From a checkpoint of a small transformer trained on Wikipedia: rotary positions.
Each number is 200 + 20 x the weight over its row's rms, rounded and kept within 0 to 999. Layers, rows and columns count from 0. The size before them is the row's rms in percent of the matrix's.

# layer 7 MLP down (transposed), 1536x768, rms 0.0547, rows 406-418, columns 576-767
102,195,194,200,197,193,170,234,207,211,193,225,196,196,194,222,196,181,189,186,241,175,195,194,219,195,214,208,222,203,209,252,199,210,186,186,250,208,174,191,225,180,203,181,190,198,205,231,172,223,174,202,214,183,168,226,176,197,216,239,200,222,191,197,205,234,185,162,159,204,167,174,214,203,230,169,180,136,234,213,228,229,202,209,209,200,167,160,200,174,205,170,230,207,168,228,171,169,143,162,184,196,225,195,164,219,217,200,189,200,179,199,179,217,175,201,196,220,205,175,190,204,167,191,203,215,202,200,230,204,192,198,215,218,199,220,186,200,225,216,177,174,199,207,216,179,239,176,190,221,189,169,207,197,214,207,181,165,183,233,217,214,207,165,178,219,208,212,225,219,202,222,173,227,216,225,200,191,206,222,201,215,209,227,202,211,220,176,237,210,202,186,185
098,187,220,195,209,184,181,171,204,208,206,186,193,209,164,223,182,221,184,217,180,191,207,197,205,222,181,210,226,183,165,184,246,203,167,252,221,162,171,185,240,177,219,202,223,201,199,196,186,208,210,212,204,242,209,211,184,210,213,221,188,213,199,197,213,186,230,188,212,218,233,161,205,196,233,204,166,182,225,202,184,198,225,185,191,199,235,221,224,207,184,214,235,181,180,221,210,218,221,168,207,188,219,215,197,195,232,212,189,237,197,200,206,194,175,194,213,220,199,186,179,215,186,168,211,180,144,209,201,183,211,172,202,208,183,200,195,229,180,231,251,191,218,216,200,192,166,211,191,189,209,223,233,198,202,215,215,190,212,220,216,210,222,179,142,216,188,201,234,180,204,220,180,197,171,219,193,229,241,206,200,197,208,194,188,217,178,203,188,193,226,212,190
096,206,205,234,184,201,210,191,199,206,185,209,202,175,203,169,188,237,168,239,231,201,205,186,191,188,231,221,199,207,219,200,190,183,232,200,194,209,227,234,168,210,222,198,217,192,197,225,191,179,186,191,222,198,185,222,200,212,202,189,189,186,179,209,215,201,207,193,197,198,204,169,195,231,148,207,176,175,207,186,150,188,185,207,227,234,234,214,190,210,173,240,161,217,200,202,195,202,184,216,189,207,206,170,201,181,194,222,226,188,194,195,205,221,153,231,169,168,209,189,198,223,174,207,220,204,245,225,218,220,209,186,191,232,202,209,207,185,211,200,226,174,189,209,182,213,208,217,229,215,174,176,229,212,239,225,190,165,166,227,170,214,211,233,209,188,189,204,219,208,185,208,198,211,159,184,193,204,207,235,216,201,190,210,195,211,191,196,171,186,208,196,222
103,209,160,187,204,178,222,218,169,176,204,154,197,201,161,182,209,188,163,204,252,205,172,224,216,251,154,217,255,162,180,209,197,199,226,224,225,190,222,215,203,183,218,186,187,191,192,199,207,199,183,172,195,197,182,233,198,202,200,201,211,183,160,206,197,192,174,181,181,181,194,205,190,234,161,202,187,217,176,215,175,210,199,200,223,197,192,181,193,195,184,193,188,211,205,199,216,189,176,234,211,194,206,216,203,255,222,197,224,216,204,208,179,225,168,197,180,228,209,177,199,184,177,197,209,229,246,182,201,199,196,187,192,220,185,192,194,164,246,226,216,207,213,195,215,185,203,202,171,217,197,239,226,207,178,151,220,232,207,194,182,188,167,199,202,161,193,201,172,177,193,196,230,215,190,225,183,178,227,178,159,171,217,176,190,223,206,183,224,201,184,185,207
099,204,203,182,182,200,145,204,218,222,196,201,222,195,197,182,220,230,190,179,216,209,193,248,215,240,215,193,217,221,201,217,181,174,206,203,168,187,219,240,200,199,223,188,219,187,210,200,177,204,189,212,188,184,163,234,205,186,185,223,218,187,207,190,213,191,218,173,201,196,189,188,198,179,161,213,195,183,202,197,215,186,216,170,190,208,190,210,177,202,210,176,222,163,169,208,195,168,217,208,239,221,209,186,235,229,213,236,201,151,219,212,205,195,206,182,190,197,179,224,199,179,193,208,197,181,189,207,183,196,232,181,188,217,200,223,219,216,216,187,231,232,201,196,177,213,189,213,246,198,189,217,202,199,214,230,180,253,207,201,207,165,174,188,190,212,202,225,173,189,198,170,185,220,189,211,182,211,204,189,186,204,159,193,186,214,214,171,215,222,193,205,228
101,202,185,218,199,191,225,178,200,212,194,227,213,202,207,181,204,201,196,194,181,184,198,177,208,195,167,211,219,198,223,188,216,208,231,185,218,217,218,175,186,211,194,228,188,205,179,202,216,216,196,202,191,174,197,226,194,195,232,180,208,184,181,150,199,221,223,186,211,165,201,196,207,206,152,241,201,181,213,206,183,207,194,203,189,164,231,166,207,177,178,229,227,192,223,150,200,180,217,230,215,186,178,186,231,220,185,189,233,242,214,209,210,223,225,217,215,178,216,177,217,201,190,213,191,158,233,186,195,199,201,208,199,163,207,197,243,212,218,199,219,217,236,202,187,225,207,241,201,219,177,195,203,196,218,211,217,247,203,195,186,214,186,212,202,200,193,222,197,199,182,196,196,205,203,213,229,209,175,183,186,231,191,206,194,179,178,241,216,201,183,198,203
100,204,218,222,161,194,220,210,185,197,230,240,220,237,191,186,234,201,214,198,217,199,194,228,187,194,224,226,189,192,205,202,195,212,197,186,204,210,191,174,208,196,214,181,214,201,199,185,208,206,209,171,180,206,198,203,200,192,211,183,206,196,199,221,230,205,191,197,184,222,185,213,228,219,233,201,226,209,219,183,218,203,193,189,176,205,197,161,206,194,178,167,220,210,211,174,199,224,216,202,179,183,168,141,201,215,245,204,199,194,215,198,177,220,175,213,199,206,232,211,207,191,229,208,186,184,228,218,195,204,180,198,191,209,206,200,213,211,176,165,183,188,213,201,182,172,170,188,177,178,204,188,175,182,210,194,221,207,222,199,195,194,195,192,189,148,207,189,145,218,195,215,150,186,194,216,180,191,232,226,248,179,170,217,230,191,207,201,201,181,202,177,183
101,240,210,195,193,184,207,196,243,203,180,228,195,196,171,219,207,219,174,180,160,216,214,190,182,212,216,201,196,150,215,173,220,220,185,161,216,196,196,209,220,211,155,205,186,193,253,222,215,195,166,182,182,177,196,206,193,191,191,209,201,209,217,178,201,210,211,214,199,189,205,202,170,193,170,218,203,181,220,217,232,195,198,219,204,170,238,191,216,205,214,202,197,209,204,229,206,207,232,200,204,236,190,177,189,218,193,212,217,186,224,186,184,180,193,210,191,218,230,192,211,205,216,244,182,211,201,178,168,221,200,174,184,185,196,233,212,210,209,219,207,204,204,234,220,203,194,200,233,220,205,202,160,232,189,193,223,231,224,240,227,200,158,190,230,234,192,205,221,167,187,213,230,242,197,180,231,190,238,212,189,201,203,232,201,170,218,194,182,165,214,184,213
105,199,188,183,224,209,257,192,199,190,207,194,227,213,183,203,216,223,215,201,189,175,209,199,218,199,208,182,222,157,190,204,235,201,170,191,157,210,223,245,200,217,182,211,207,210,202,198,155,184,212,231,175,196,182,217,244,194,171,194,201,196,187,203,172,178,189,189,195,226,226,193,174,197,192,205,225,182,216,168,181,195,202,216,219,186,194,210,175,171,215,183,207,199,195,192,192,190,212,195,174,208,181,237,212,168,237,195,210,148,203,221,195,206,241,209,215,173,210,197,182,208,223,226,196,210,230,196,217,215,205,180,181,200,220,184,182,211,184,182,194,200,194,183,200,190,185,185,201,167,199,203,222,183,181,186,202,180,164,207,203,215,202,185,221,193,178,197,191,203,185,209,211,182,210,209,212,157,198,207,141,205,185,199,178,211,212,194,178,194,198,211,189
100,188,196,154,219,195,207,209,174,216,141,201,211,168,221,238,204,191,163,183,187,215,208,173,177,208,166,188,217,205,219,207,174,190,179,147,212,210,190,172,187,187,209,168,154,201,213,175,167,216,189,201,199,212,188,223,211,216,207,191,224,179,211,209,229,199,190,245,208,217,168,213,199,198,147,200,215,209,186,193,193,205,201,210,188,240,230,211,237,250,210,207,169,154,194,162,202,191,204,189,191,212,208,214,195,222,206,206,193,207,188,185,216,251,212,186,194,239,186,203,218,212,229,195,139,171,201,199,213,210,194,209,209,164,212,214,218,185,236,176,201,213,224,211,191,203,212,234,206,205,222,201,180,204,215,198,192,185,188,192,219,229,255,191,192,211,204,197,190,211,199,214,186,211,180,212,221,192,203,205,197,195,175,179,197,196,179,201,217,215,199,209,225
099,203,201,248,222,217,200,188,189,214,186,211,239,209,189,216,194,224,239,191,178,200,210,165,243,199,216,204,188,218,183,219,197,214,203,225,208,201,239,229,192,170,204,202,187,175,207,185,200,172,188,190,221,209,229,200,178,189,202,173,219,178,228,217,188,194,221,244,196,189,202,208,160,167,182,189,254,209,187,230,198,215,200,174,242,220,195,191,173,213,151,202,171,176,213,197,183,201,197,183,176,175,178,222,215,199,184,189,170,218,194,212,197,210,169,229,189,239,231,188,230,168,172,217,190,188,206,216,173,200,181,199,197,189,203,206,196,209,168,176,218,223,206,197,220,206,184,209,210,208,213,186,214,228,197,183,180,189,165,199,199,198,171,207,208,197,179,194,201,204,204,204,200,189,198,199,204,199,223,166,201,149,211,188,220,217,202,214,213,188,208,193,213
103,201,222,207,214,219,197,202,238,184,204,195,234,203,195,174,212,215,180,238,175,168,183,212,177,197,196,210,169,217,211,198,189,224,191,143,206,125,200,208,213,218,191,228,201,216,194,230,222,222,189,171,193,229,186,175,208,203,212,219,169,200,239,188,182,183,174,208,231,168,188,191,177,199,245,216,185,175,191,218,202,235,201,169,222,201,181,221,197,183,245,227,184,220,220,230,221,194,205,187,216,185,186,194,223,196,161,211,199,189,194,231,203,184,202,178,181,218,184,212,190,202,251,178,209,185,183,206,174,197,191,227,204,174,208,193,173,218,213,240,185,211,212,205,207,218,189,207,182,243,216,207,181,254,193,211,237,224,220,220,189,222,238,203,181,239,228,207,220,211,182,207,203,200,210,210,203,182,177,186,222,194,179,229,216,196,189,189,220,195,165,190,204
099,198,170,209,184,203,198,205,217,175,184,232,229,189,181,200,236,192,205,184,160,169,180,206,167,180,193,167,185,241,241,220,222,232,212,229,178,219,201,229,196,208,207,186,185,213,218,200,196,186,219,228,179,225,174,182,213,215,211,173,196,210,220,184,185,183,239,192,190,225,185,202,175,135,217,215,202,203,194,196,195,173,165,220,207,199,186,200,206,174,184,220,193,206,171,223,197,219,203,197,206,191,165,186,194,169,198,166,210,223,215,181,222,179,198,181,213,177,186,185,212,225,186,197,199,192,163,237,200,203,196,192,171,174,191,186,177,202,196,168,193,209,145,212,224,203,161,215,240,215,207,214,226,214,219,247,152,189,194,160,219,215,186,183,245,183,207,186,176,193,171,204,207,171,167,218,206,209,194,226,243,199,181,187,188,210,218,208,180,208,188,208,213
# layer 7 MLP gate, 1536x768, rms 0.0552, rows 407-418, columns 576-767
099,178,185,207,211,189,187,207,200,178,222,224,187,184,181,156,199,184,175,213,180,225,203,199,170,212,198,204,207,188,187,195,200,249,178,193,191,215,219,205,176,202,168,183,190,239,226,164,211,220,194,191,165,187,205,226,168,182,229,192,219,197,218,185,206,204,212,187,182,197,174,236,209,243,201,231,201,209,205,186,211,187,176,210,194,211,203,167,207,173,193,213,234,195,205,199,193,170,195,213,211,185,196,196,226,183,207,180,212,188,194,186,228,225,182,214,177,184,168,212,221,205,184,215,191,173,223,189,213,193,177,175,176,207,226,177,178,210,153,213,179,183,188,213,208,225,215,174,179,168,206,187,226,207,194,246,195,189,201,216,197,204,194,212,209,189,195,198,200,217,205,185,221,204,221,181,206,219,190,178,204,179,221,216,222,165,208,203,216,191,207,181,182
098,203,228,225,213,196,162,240,200,189,179,226,227,190,193,227,195,175,214,197,210,207,190,231,228,199,201,183,215,209,203,227,215,209,211,176,241,165,184,189,218,193,206,215,187,173,159,208,208,211,193,206,196,218,182,201,179,176,189,204,222,193,229,210,209,194,180,197,229,172,185,178,217,236,217,172,193,221,187,220,191,193,180,196,208,196,216,242,185,170,233,229,211,226,212,187,229,206,235,187,242,200,168,196,232,211,195,208,167,184,199,212,187,201,232,188,165,217,229,205,185,169,232,208,209,174,190,213,199,188,187,166,219,181,205,210,208,199,214,225,147,194,183,239,202,223,178,174,214,213,173,231,198,195,216,188,209,186,215,213,206,173,181,180,212,221,201,188,215,207,192,215,217,204,213,218,202,219,242,193,201,176,196,209,181,191,188,191,213,149,210,164,219
102,212,158,190,196,205,205,187,212,174,191,208,217,232,188,189,185,178,189,207,209,206,224,216,222,191,201,183,182,198,224,155,200,197,188,193,232,198,217,221,171,170,189,233,238,168,188,178,173,221,213,195,219,182,213,221,162,204,186,214,194,165,206,211,187,227,170,191,214,208,201,222,180,217,173,197,189,234,197,204,202,180,220,164,194,191,213,205,217,200,195,210,200,176,194,211,184,201,200,203,227,214,216,224,181,196,168,207,182,230,197,236,204,212,199,239,179,224,178,170,202,197,203,205,186,197,195,238,217,189,237,195,220,225,209,224,188,187,189,204,166,222,176,236,195,204,206,185,169,204,207,202,190,190,218,192,188,214,234,197,226,184,181,207,214,172,208,218,194,205,201,220,219,176,198,216,202,197,152,213,187,195,246,205,211,221,205,203,190,197,199,225,199
098,192,230,215,224,193,198,168,207,157,190,210,211,228,224,190,194,197,157,183,223,217,223,224,210,194,218,254,183,207,210,191,183,196,205,197,211,220,224,197,213,194,162,185,190,208,207,190,198,198,212,209,231,176,228,174,207,193,210,164,188,178,232,182,179,193,200,234,201,217,226,189,204,223,179,193,227,258,181,153,167,241,195,218,212,205,154,207,201,172,192,195,232,225,204,195,197,213,205,194,209,189,184,191,208,183,205,197,232,189,196,204,196,189,164,181,169,217,217,191,183,186,210,216,162,219,144,215,213,194,215,176,194,229,173,225,213,216,201,186,218,193,203,227,211,193,206,176,152,190,203,184,201,208,167,241,198,190,185,217,193,227,178,199,210,213,209,203,252,207,202,197,191,198,215,227,210,177,194,223,209,218,202,218,193,219,228,223,185,190,176,199,184
099,194,193,180,189,196,172,208,192,223,203,186,191,186,207,219,205,188,147,207,196,179,232,184,235,235,229,189,195,207,200,183,193,191,231,205,199,238,153,182,158,245,173,204,178,240,221,230,177,191,207,180,184,237,202,168,211,194,204,208,213,192,204,235,187,215,202,203,187,228,196,224,199,205,179,221,175,232,214,196,233,179,206,180,213,222,196,231,231,148,201,201,202,185,181,198,205,235,197,168,237,193,241,194,187,201,190,198,173,173,196,204,208,211,198,202,188,224,180,150,186,197,186,202,199,208,215,193,201,215,203,200,204,177,213,183,203,192,205,173,218,207,184,199,204,174,194,185,235,211,174,173,208,205,202,209,185,181,219,199,236,245,189,160,212,213,211,219,213,202,191,182,201,193,220,200,177,216,219,186,194,209,199,203,212,217,197,180,189,188,189,228,187
098,158,195,193,184,192,170,214,223,188,202,233,225,190,168,180,182,213,175,198,171,216,231,252,210,200,196,188,190,216,212,199,188,189,195,160,216,184,243,213,179,208,181,196,175,203,176,196,164,194,182,222,185,215,218,187,197,223,222,160,221,182,199,207,228,198,218,173,190,218,171,189,184,177,217,142,170,210,215,245,194,180,216,161,204,245,216,191,173,200,185,197,189,224,165,211,203,195,200,193,147,202,216,200,183,180,222,187,190,199,166,208,201,218,245,178,184,193,219,186,211,189,219,225,211,198,197,232,223,214,223,193,181,217,203,203,197,201,136,196,197,205,210,194,215,220,195,207,222,192,181,168,197,208,219,185,209,233,202,185,207,168,224,195,250,219,196,219,200,197,179,219,218,159,210,187,187,185,191,187,176,177,170,221,193,219,192,203,180,177,206,185,226
099,189,177,168,180,222,191,209,183,217,201,230,169,181,195,177,169,191,207,203,160,215,180,212,160,201,173,202,235,197,178,158,210,205,192,227,203,203,173,197,221,202,202,222,210,186,204,227,185,161,198,184,208,162,200,198,195,183,181,259,180,206,174,167,184,183,201,194,219,189,168,193,166,165,172,187,202,213,208,232,223,193,240,168,205,209,227,232,214,184,191,226,172,175,195,218,207,182,179,188,189,216,209,198,190,212,151,191,205,201,179,184,202,194,217,217,188,203,247,148,204,224,212,186,213,199,211,155,195,175,217,192,189,173,200,212,202,230,209,193,235,214,189,227,219,193,214,212,188,232,257,211,154,220,184,247,204,217,179,217,218,192,152,218,238,193,199,220,192,189,210,197,216,237,175,194,190,208,204,186,175,175,213,182,208,194,185,250,206,215,211,200,182
103,204,213,197,236,170,203,181,194,190,199,213,197,197,220,165,199,193,189,194,218,162,229,226,217,181,181,200,178,159,208,202,194,217,180,175,192,201,225,197,219,185,224,176,172,159,212,212,185,198,218,183,192,225,191,198,197,211,163,171,199,164,217,214,169,214,202,224,221,204,223,211,187,194,188,207,191,208,176,215,188,190,173,198,232,213,213,223,168,204,169,167,240,168,175,175,183,213,206,195,205,175,217,201,194,196,189,219,209,195,179,229,177,203,177,231,219,240,185,205,220,227,190,218,222,201,171,206,179,234,200,229,173,213,176,212,220,249,215,199,202,238,222,213,183,247,195,190,196,181,209,219,182,212,195,180,176,208,202,189,199,196,221,162,212,234,170,197,240,166,218,208,221,208,173,204,206,224,217,207,215,195,180,218,197,167,220,215,202,184,201,184,204
105,214,215,215,198,187,179,219,248,211,187,163,185,176,203,184,198,180,190,190,176,181,209,235,229,188,207,203,168,194,178,216,202,184,206,199,230,194,176,210,200,149,184,229,189,175,184,219,220,163,197,200,188,185,226,176,185,190,179,207,194,197,192,195,204,181,216,212,176,196,162,196,240,206,247,211,222,164,197,217,161,230,195,192,215,162,225,158,194,192,196,201,216,198,193,204,188,190,195,197,201,206,190,200,243,169,221,248,185,220,208,187,231,210,161,203,191,214,183,170,195,170,192,206,225,208,193,226,179,205,206,249,212,198,211,231,202,176,202,187,186,198,190,212,198,221,173,188,183,227,192,205,200,189,191,194,185,204,171,201,167,216,184,194,208,204,188,181,215,244,232,182,201,219,214,218,201,225,197,219,182,233,199,164,220,187,204,197,183,227,205,197,226
096,216,211,179,172,206,223,189,245,213,224,191,200,192,191,196,201,234,181,221,206,192,224,193,171,203,202,181,193,205,195,196,213,213,161,212,187,267,213,172,168,183,201,188,199,201,167,180,170,201,209,226,199,209,174,190,239,210,216,198,195,221,221,199,193,182,217,183,214,210,188,214,197,241,236,218,174,196,232,193,223,212,159,183,202,226,165,176,225,188,221,175,203,198,184,201,216,208,176,210,195,198,226,225,186,215,189,184,170,203,209,194,230,198,209,201,198,214,198,202,228,204,185,211,227,209,179,162,200,212,183,211,221,231,193,241,186,174,225,198,247,213,238,222,188,172,202,206,210,195,215,254,231,174,197,215,207,187,223,192,220,163,250,224,203,216,241,197,179,216,203,203,198,174,167,203,179,224,204,208,196,209,198,202,201,201,172,190,168,223,212,196,241
101,191,188,211,166,227,172,170,195,190,194,200,177,233,198,183,207,199,205,203,224,198,207,217,231,242,212,190,186,209,199,192,225,189,222,196,219,184,214,195,193,198,206,220,218,197,198,236,203,187,165,200,233,179,226,233,181,238,203,203,213,219,200,210,200,179,215,191,196,199,209,192,212,194,173,223,210,192,155,183,188,178,214,173,208,206,192,178,211,201,223,185,235,190,192,220,229,205,192,175,214,177,186,190,199,195,193,206,222,148,240,167,183,181,223,190,206,175,179,196,223,232,190,222,207,195,198,210,205,214,215,189,195,237,191,200,205,230,229,153,187,236,175,178,204,168,224,178,224,235,218,187,184,173,219,205,198,181,212,197,178,181,163,195,183,216,206,208,199,179,177,221,192,210,183,190,193,188,215,217,181,194,191,212,201,202,169,225,214,222,188,177,189
104,228,178,202,199,193,200,222,197,191,208,196,221,246,200,201,201,195,178,183,176,218,192,196,206,221,231,208,174,241,213,182,189,211,211,196,191,211,161,187,224,236,205,186,192,152,161,172,216,199,192,226,189,214,170,248,204,196,184,175,175,197,174,194,206,210,202,237,224,178,220,230,209,197,232,167,170,218,176,178,226,201,233,177,198,187,206,253,202,176,227,211,192,139,198,217,215,195,220,226,206,204,211,197,202,175,197,199,213,195,220,200,204,266,192,178,193,191,162,165,209,212,167,240,173,196,220,195,214,208,220,226,187,220,198,196,162,185,187,194,216,227,169,183,212,231,192,217,212,196,198,208,170,191,164,233,222,206,184,184,180,193,208,223,182,289,212,190,185,206,180,189,145,179,186,194,209,187,200,287,166,218,188,224,198,201,207,238,139,192,181,192,199
# layer 7 MLP up, 1536x768, rms 0.0585, rows 407-418, columns 576-767
099,192,234,197,200,200,219,211,178,208,199,221,177,204,212,201,180,200,163,209,199,225,205,179,204,214,188,244,197,221,197,199,179,225,202,213,201,219,233,188,176,212,215,245,201,181,185,206,206,188,186,185,209,201,185,216,158,186,163,201,202,209,239,201,193,202,205,220,176,215,208,188,217,151,199,175,234,156,194,224,183,189,165,194,196,217,173,215,195,216,201,154,214,171,208,176,198,205,222,205,179,215,169,201,205,203,172,229,184,212,212,182,227,201,188,185,215,239,219,201,199,196,194,203,218,217,215,196,163,167,201,156,212,188,213,243,178,212,201,145,178,159,192,172,181,198,190,192,185,194,202,213,178,209,232,214,197,181,210,179,203,207,179,198,212,193,178,233,212,207,241,198,197,209,183,210,190,238,188,237,190,209,224,201,208,192,215,195,211,236,170,194,188
096,259,218,202,208,255,199,240,207,189,203,188,176,172,211,192,186,206,201,180,176,222,179,186,200,189,217,188,188,227,228,219,219,192,177,160,191,200,225,194,193,211,177,213,183,231,222,193,179,229,217,190,186,196,164,164,146,194,209,228,206,216,216,210,247,199,172,183,247,160,171,215,180,176,193,222,215,200,197,241,199,202,178,201,170,198,227,188,220,196,217,230,196,207,220,170,200,212,218,198,193,195,175,194,173,206,200,201,216,169,220,217,204,194,184,215,154,168,222,227,211,197,205,171,203,214,217,199,157,195,217,222,203,186,178,205,191,182,223,214,244,192,196,220,168,234,205,217,202,199,186,213,217,208,215,169,197,200,219,219,188,212,205,189,221,228,194,229,221,188,246,183,208,214,222,188,184,185,238,200,227,197,174,186,188,184,203,191,245,231,197,224,238
103,202,197,214,208,190,205,178,226,183,160,174,216,190,193,180,216,198,207,173,186,235,208,167,188,226,190,192,197,199,193,197,206,202,210,157,191,228,223,234,202,203,173,226,225,188,199,180,166,210,215,202,202,177,192,215,188,209,160,153,205,191,189,213,197,204,189,255,196,230,175,173,185,209,212,213,214,197,162,208,220,201,194,189,183,187,183,215,191,217,247,237,218,183,236,196,175,223,166,213,213,238,218,198,219,176,206,205,246,197,179,221,189,215,187,189,214,205,204,214,190,196,186,230,204,193,216,176,186,206,217,246,219,204,193,198,197,196,182,192,190,191,176,188,203,203,211,189,175,200,242,175,200,187,225,194,219,185,222,166,209,160,177,207,224,229,222,196,184,163,195,159,194,179,183,240,206,166,153,195,184,190,176,201,187,216,221,178,210,215,128,234,183
098,207,184,228,184,191,240,205,236,206,157,204,239,205,190,241,212,205,195,240,224,203,200,174,203,241,192,185,225,213,191,209,198,245,170,229,213,200,201,191,154,217,241,220,208,196,192,202,221,197,213,186,194,179,193,191,165,214,180,216,209,199,220,189,197,201,187,217,206,212,183,201,202,178,162,187,147,195,191,212,200,229,170,208,180,190,197,214,186,196,210,203,190,194,168,196,210,164,196,178,235,220,185,191,212,193,194,221,183,197,158,175,216,183,192,208,235,185,192,204,233,205,185,173,232,166,209,217,189,219,166,252,197,210,180,195,168,233,194,232,224,172,176,225,227,182,215,229,208,211,193,207,203,194,198,201,198,195,218,199,215,196,205,197,160,206,198,197,210,234,200,201,191,217,215,230,201,183,182,199,234,186,176,207,203,212,204,232,225,199,198,241,187
101,216,213,216,170,224,210,205,204,159,196,187,225,194,206,220,230,229,183,203,229,206,247,214,216,215,203,186,202,209,172,215,192,241,179,222,164,215,180,182,198,228,189,183,218,219,210,198,218,178,176,192,186,161,256,220,220,185,183,202,206,211,171,182,163,207,190,204,192,185,201,221,212,202,199,223,211,193,150,204,215,199,181,177,201,204,203,201,185,194,196,195,222,223,176,230,169,226,207,187,205,202,231,236,221,191,200,201,223,193,183,234,194,210,213,173,197,220,192,214,162,244,192,210,203,180,188,185,214,189,198,207,190,200,219,199,169,178,218,227,193,215,172,183,199,209,245,204,174,212,228,166,220,187,194,223,203,185,187,234,190,213,196,148,193,165,182,196,165,192,164,209,218,225,200,236,179,205,197,184,196,206,189,195,222,200,207,187,198,188,230,179,188
104,182,202,224,186,179,208,205,222,181,172,222,212,169,176,159,248,200,211,163,204,228,234,189,196,208,206,200,167,206,187,187,198,198,190,238,185,177,208,225,203,210,204,203,216,233,211,187,233,210,185,204,219,206,192,191,198,207,175,217,208,208,223,173,188,196,191,206,192,182,233,172,207,208,178,214,224,170,192,158,222,214,204,186,206,202,203,207,195,225,210,200,245,173,186,162,194,206,210,167,184,215,185,193,188,184,198,193,174,172,237,175,216,252,240,180,176,159,211,222,160,181,201,193,178,185,198,199,217,196,178,190,216,206,238,234,185,201,181,223,178,200,207,186,228,201,157,214,201,211,233,230,192,209,232,199,190,221,193,193,201,169,225,185,230,188,209,226,177,171,211,208,232,206,176,174,176,196,207,171,196,182,189,229,208,220,226,201,172,174,189,194,199
101,224,205,185,171,209,212,220,215,243,169,201,201,192,184,241,197,173,245,178,207,233,208,183,227,211,200,212,225,190,201,187,207,221,163,169,210,161,203,230,186,216,203,230,161,179,210,204,193,181,223,182,178,194,215,188,193,200,169,208,199,193,179,197,194,238,228,182,186,178,202,167,169,197,204,211,228,216,179,219,239,180,200,186,217,180,186,214,191,214,186,206,195,176,224,187,189,216,167,223,216,178,194,214,189,209,194,216,233,186,219,230,188,213,192,190,225,230,220,192,206,199,198,185,191,202,210,172,204,239,174,189,169,186,172,227,208,193,173,217,203,203,199,224,198,198,198,180,226,209,176,178,188,191,224,181,192,224,191,260,188,200,190,198,209,198,210,182,198,217,191,218,224,181,172,186,205,177,249,208,182,182,203,198,170,206,161,235,235,203,192,211,199
103,183,215,144,203,189,212,157,208,177,182,201,162,218,204,181,175,221,206,201,200,192,203,206,161,191,198,205,166,204,200,180,191,209,185,225,163,238,180,199,213,187,182,191,222,172,186,215,205,211,197,223,171,156,217,221,232,204,194,217,212,144,210,182,215,228,219,231,170,197,214,187,173,203,191,195,169,163,233,192,209,210,216,168,157,192,193,226,227,210,234,199,217,205,174,177,201,196,163,236,195,176,198,200,180,210,198,225,200,167,185,208,210,225,187,189,188,210,185,171,227,159,185,210,208,247,166,187,202,201,174,179,169,188,146,201,179,208,199,204,192,198,222,192,166,227,233,183,195,196,173,211,250,187,202,213,227,177,203,190,173,213,232,207,211,201,192,235,193,208,207,199,196,205,214,219,190,224,205,187,196,187,210,203,209,203,192,163,205,190,209,183,182
102,201,216,222,178,195,182,257,179,185,202,222,184,201,176,192,212,183,229,175,182,206,207,218,210,168,200,208,173,199,223,173,164,200,190,177,186,196,181,196,217,187,167,210,205,140,193,212,215,205,189,185,207,226,178,206,214,222,187,210,217,206,175,200,191,157,207,175,225,205,185,204,188,192,171,197,156,209,215,224,175,185,167,201,207,174,210,170,227,219,182,205,206,190,221,245,182,174,237,239,188,217,216,221,202,190,211,240,190,223,178,182,220,241,178,172,217,198,175,212,173,209,221,220,183,233,213,180,229,162,205,203,198,166,184,206,222,200,206,173,240,192,177,187,202,167,215,243,241,205,173,160,189,214,211,207,187,187,213,180,202,207,211,171,241,223,186,203,175,210,198,214,208,191,199,222,189,185,193,213,175,184,207,213,213,197,171,154,175,185,163,245,219
097,194,145,187,218,248,182,207,193,178,222,205,168,252,162,201,211,213,227,167,194,206,179,233,210,202,208,203,226,192,206,174,186,209,156,216,195,224,186,239,200,215,223,197,211,209,203,181,211,191,199,236,239,205,213,185,215,227,195,238,213,214,188,185,175,207,224,186,218,199,217,200,215,202,174,229,206,229,202,188,197,194,196,198,179,190,209,206,215,196,187,213,197,211,187,219,223,211,223,197,202,211,258,213,194,202,194,181,223,197,220,195,233,217,202,229,228,189,223,213,197,147,201,187,190,190,182,167,160,196,205,174,204,210,192,224,206,218,195,192,241,215,206,197,234,206,202,204,202,167,223,227,199,183,199,176,233,180,207,201,194,219,206,196,173,185,224,218,223,190,197,184,164,170,178,204,179,197,192,198,178,225,172,203,186,173,209,213,194,236,221,210,218
103,197,221,201,203,193,217,187,201,174,208,206,232,203,191,192,227,195,173,189,201,209,208,200,183,191,193,186,206,225,222,178,159,178,196,222,180,212,189,204,208,219,164,170,207,233,199,198,211,230,194,205,207,172,225,167,180,174,215,164,185,204,191,195,220,216,210,193,221,216,196,185,182,193,225,199,252,201,164,203,195,228,196,217,216,210,214,219,208,183,174,189,209,220,199,185,190,181,207,245,199,264,203,190,202,181,180,208,209,237,199,203,209,192,194,205,222,233,233,213,218,161,196,169,204,171,231,213,200,179,200,217,212,180,216,201,223,148,180,229,209,176,203,194,207,166,188,192,186,191,226,192,222,210,204,199,237,211,210,217,231,194,251,159,209,184,139,211,224,239,229,177,226,177,209,182,180,185,168,182,179,184,176,175,211,166,228,164,216,175,172,231,204
098,214,222,206,213,192,196,178,211,195,210,186,204,215,208,214,210,199,143,231,235,229,202,247,176,198,202,207,190,182,232,196,192,213,188,215,192,191,188,190,171,188,225,207,248,207,212,171,180,195,213,224,170,225,136,164,227,202,212,212,192,174,222,209,193,186,177,193,186,197,179,214,182,220,200,167,205,159,147,211,213,203,215,167,196,216,232,218,200,187,214,188,256,208,199,202,195,191,224,211,204,220,172,143,170,201,183,194,183,203,220,188,157,223,193,178,212,193,187,215,206,189,185,206,214,203,186,196,189,191,185,190,183,177,206,204,183,231,219,197,226,166,187,201,169,166,204,219,179,197,188,203,210,196,206,160,171,218,171,206,194,227,206,196,239,211,224,182,197,198,187,234,205,196,184,221,192,186,167,186,200,173,193,205,214,222,182,208,197,207,207,225,228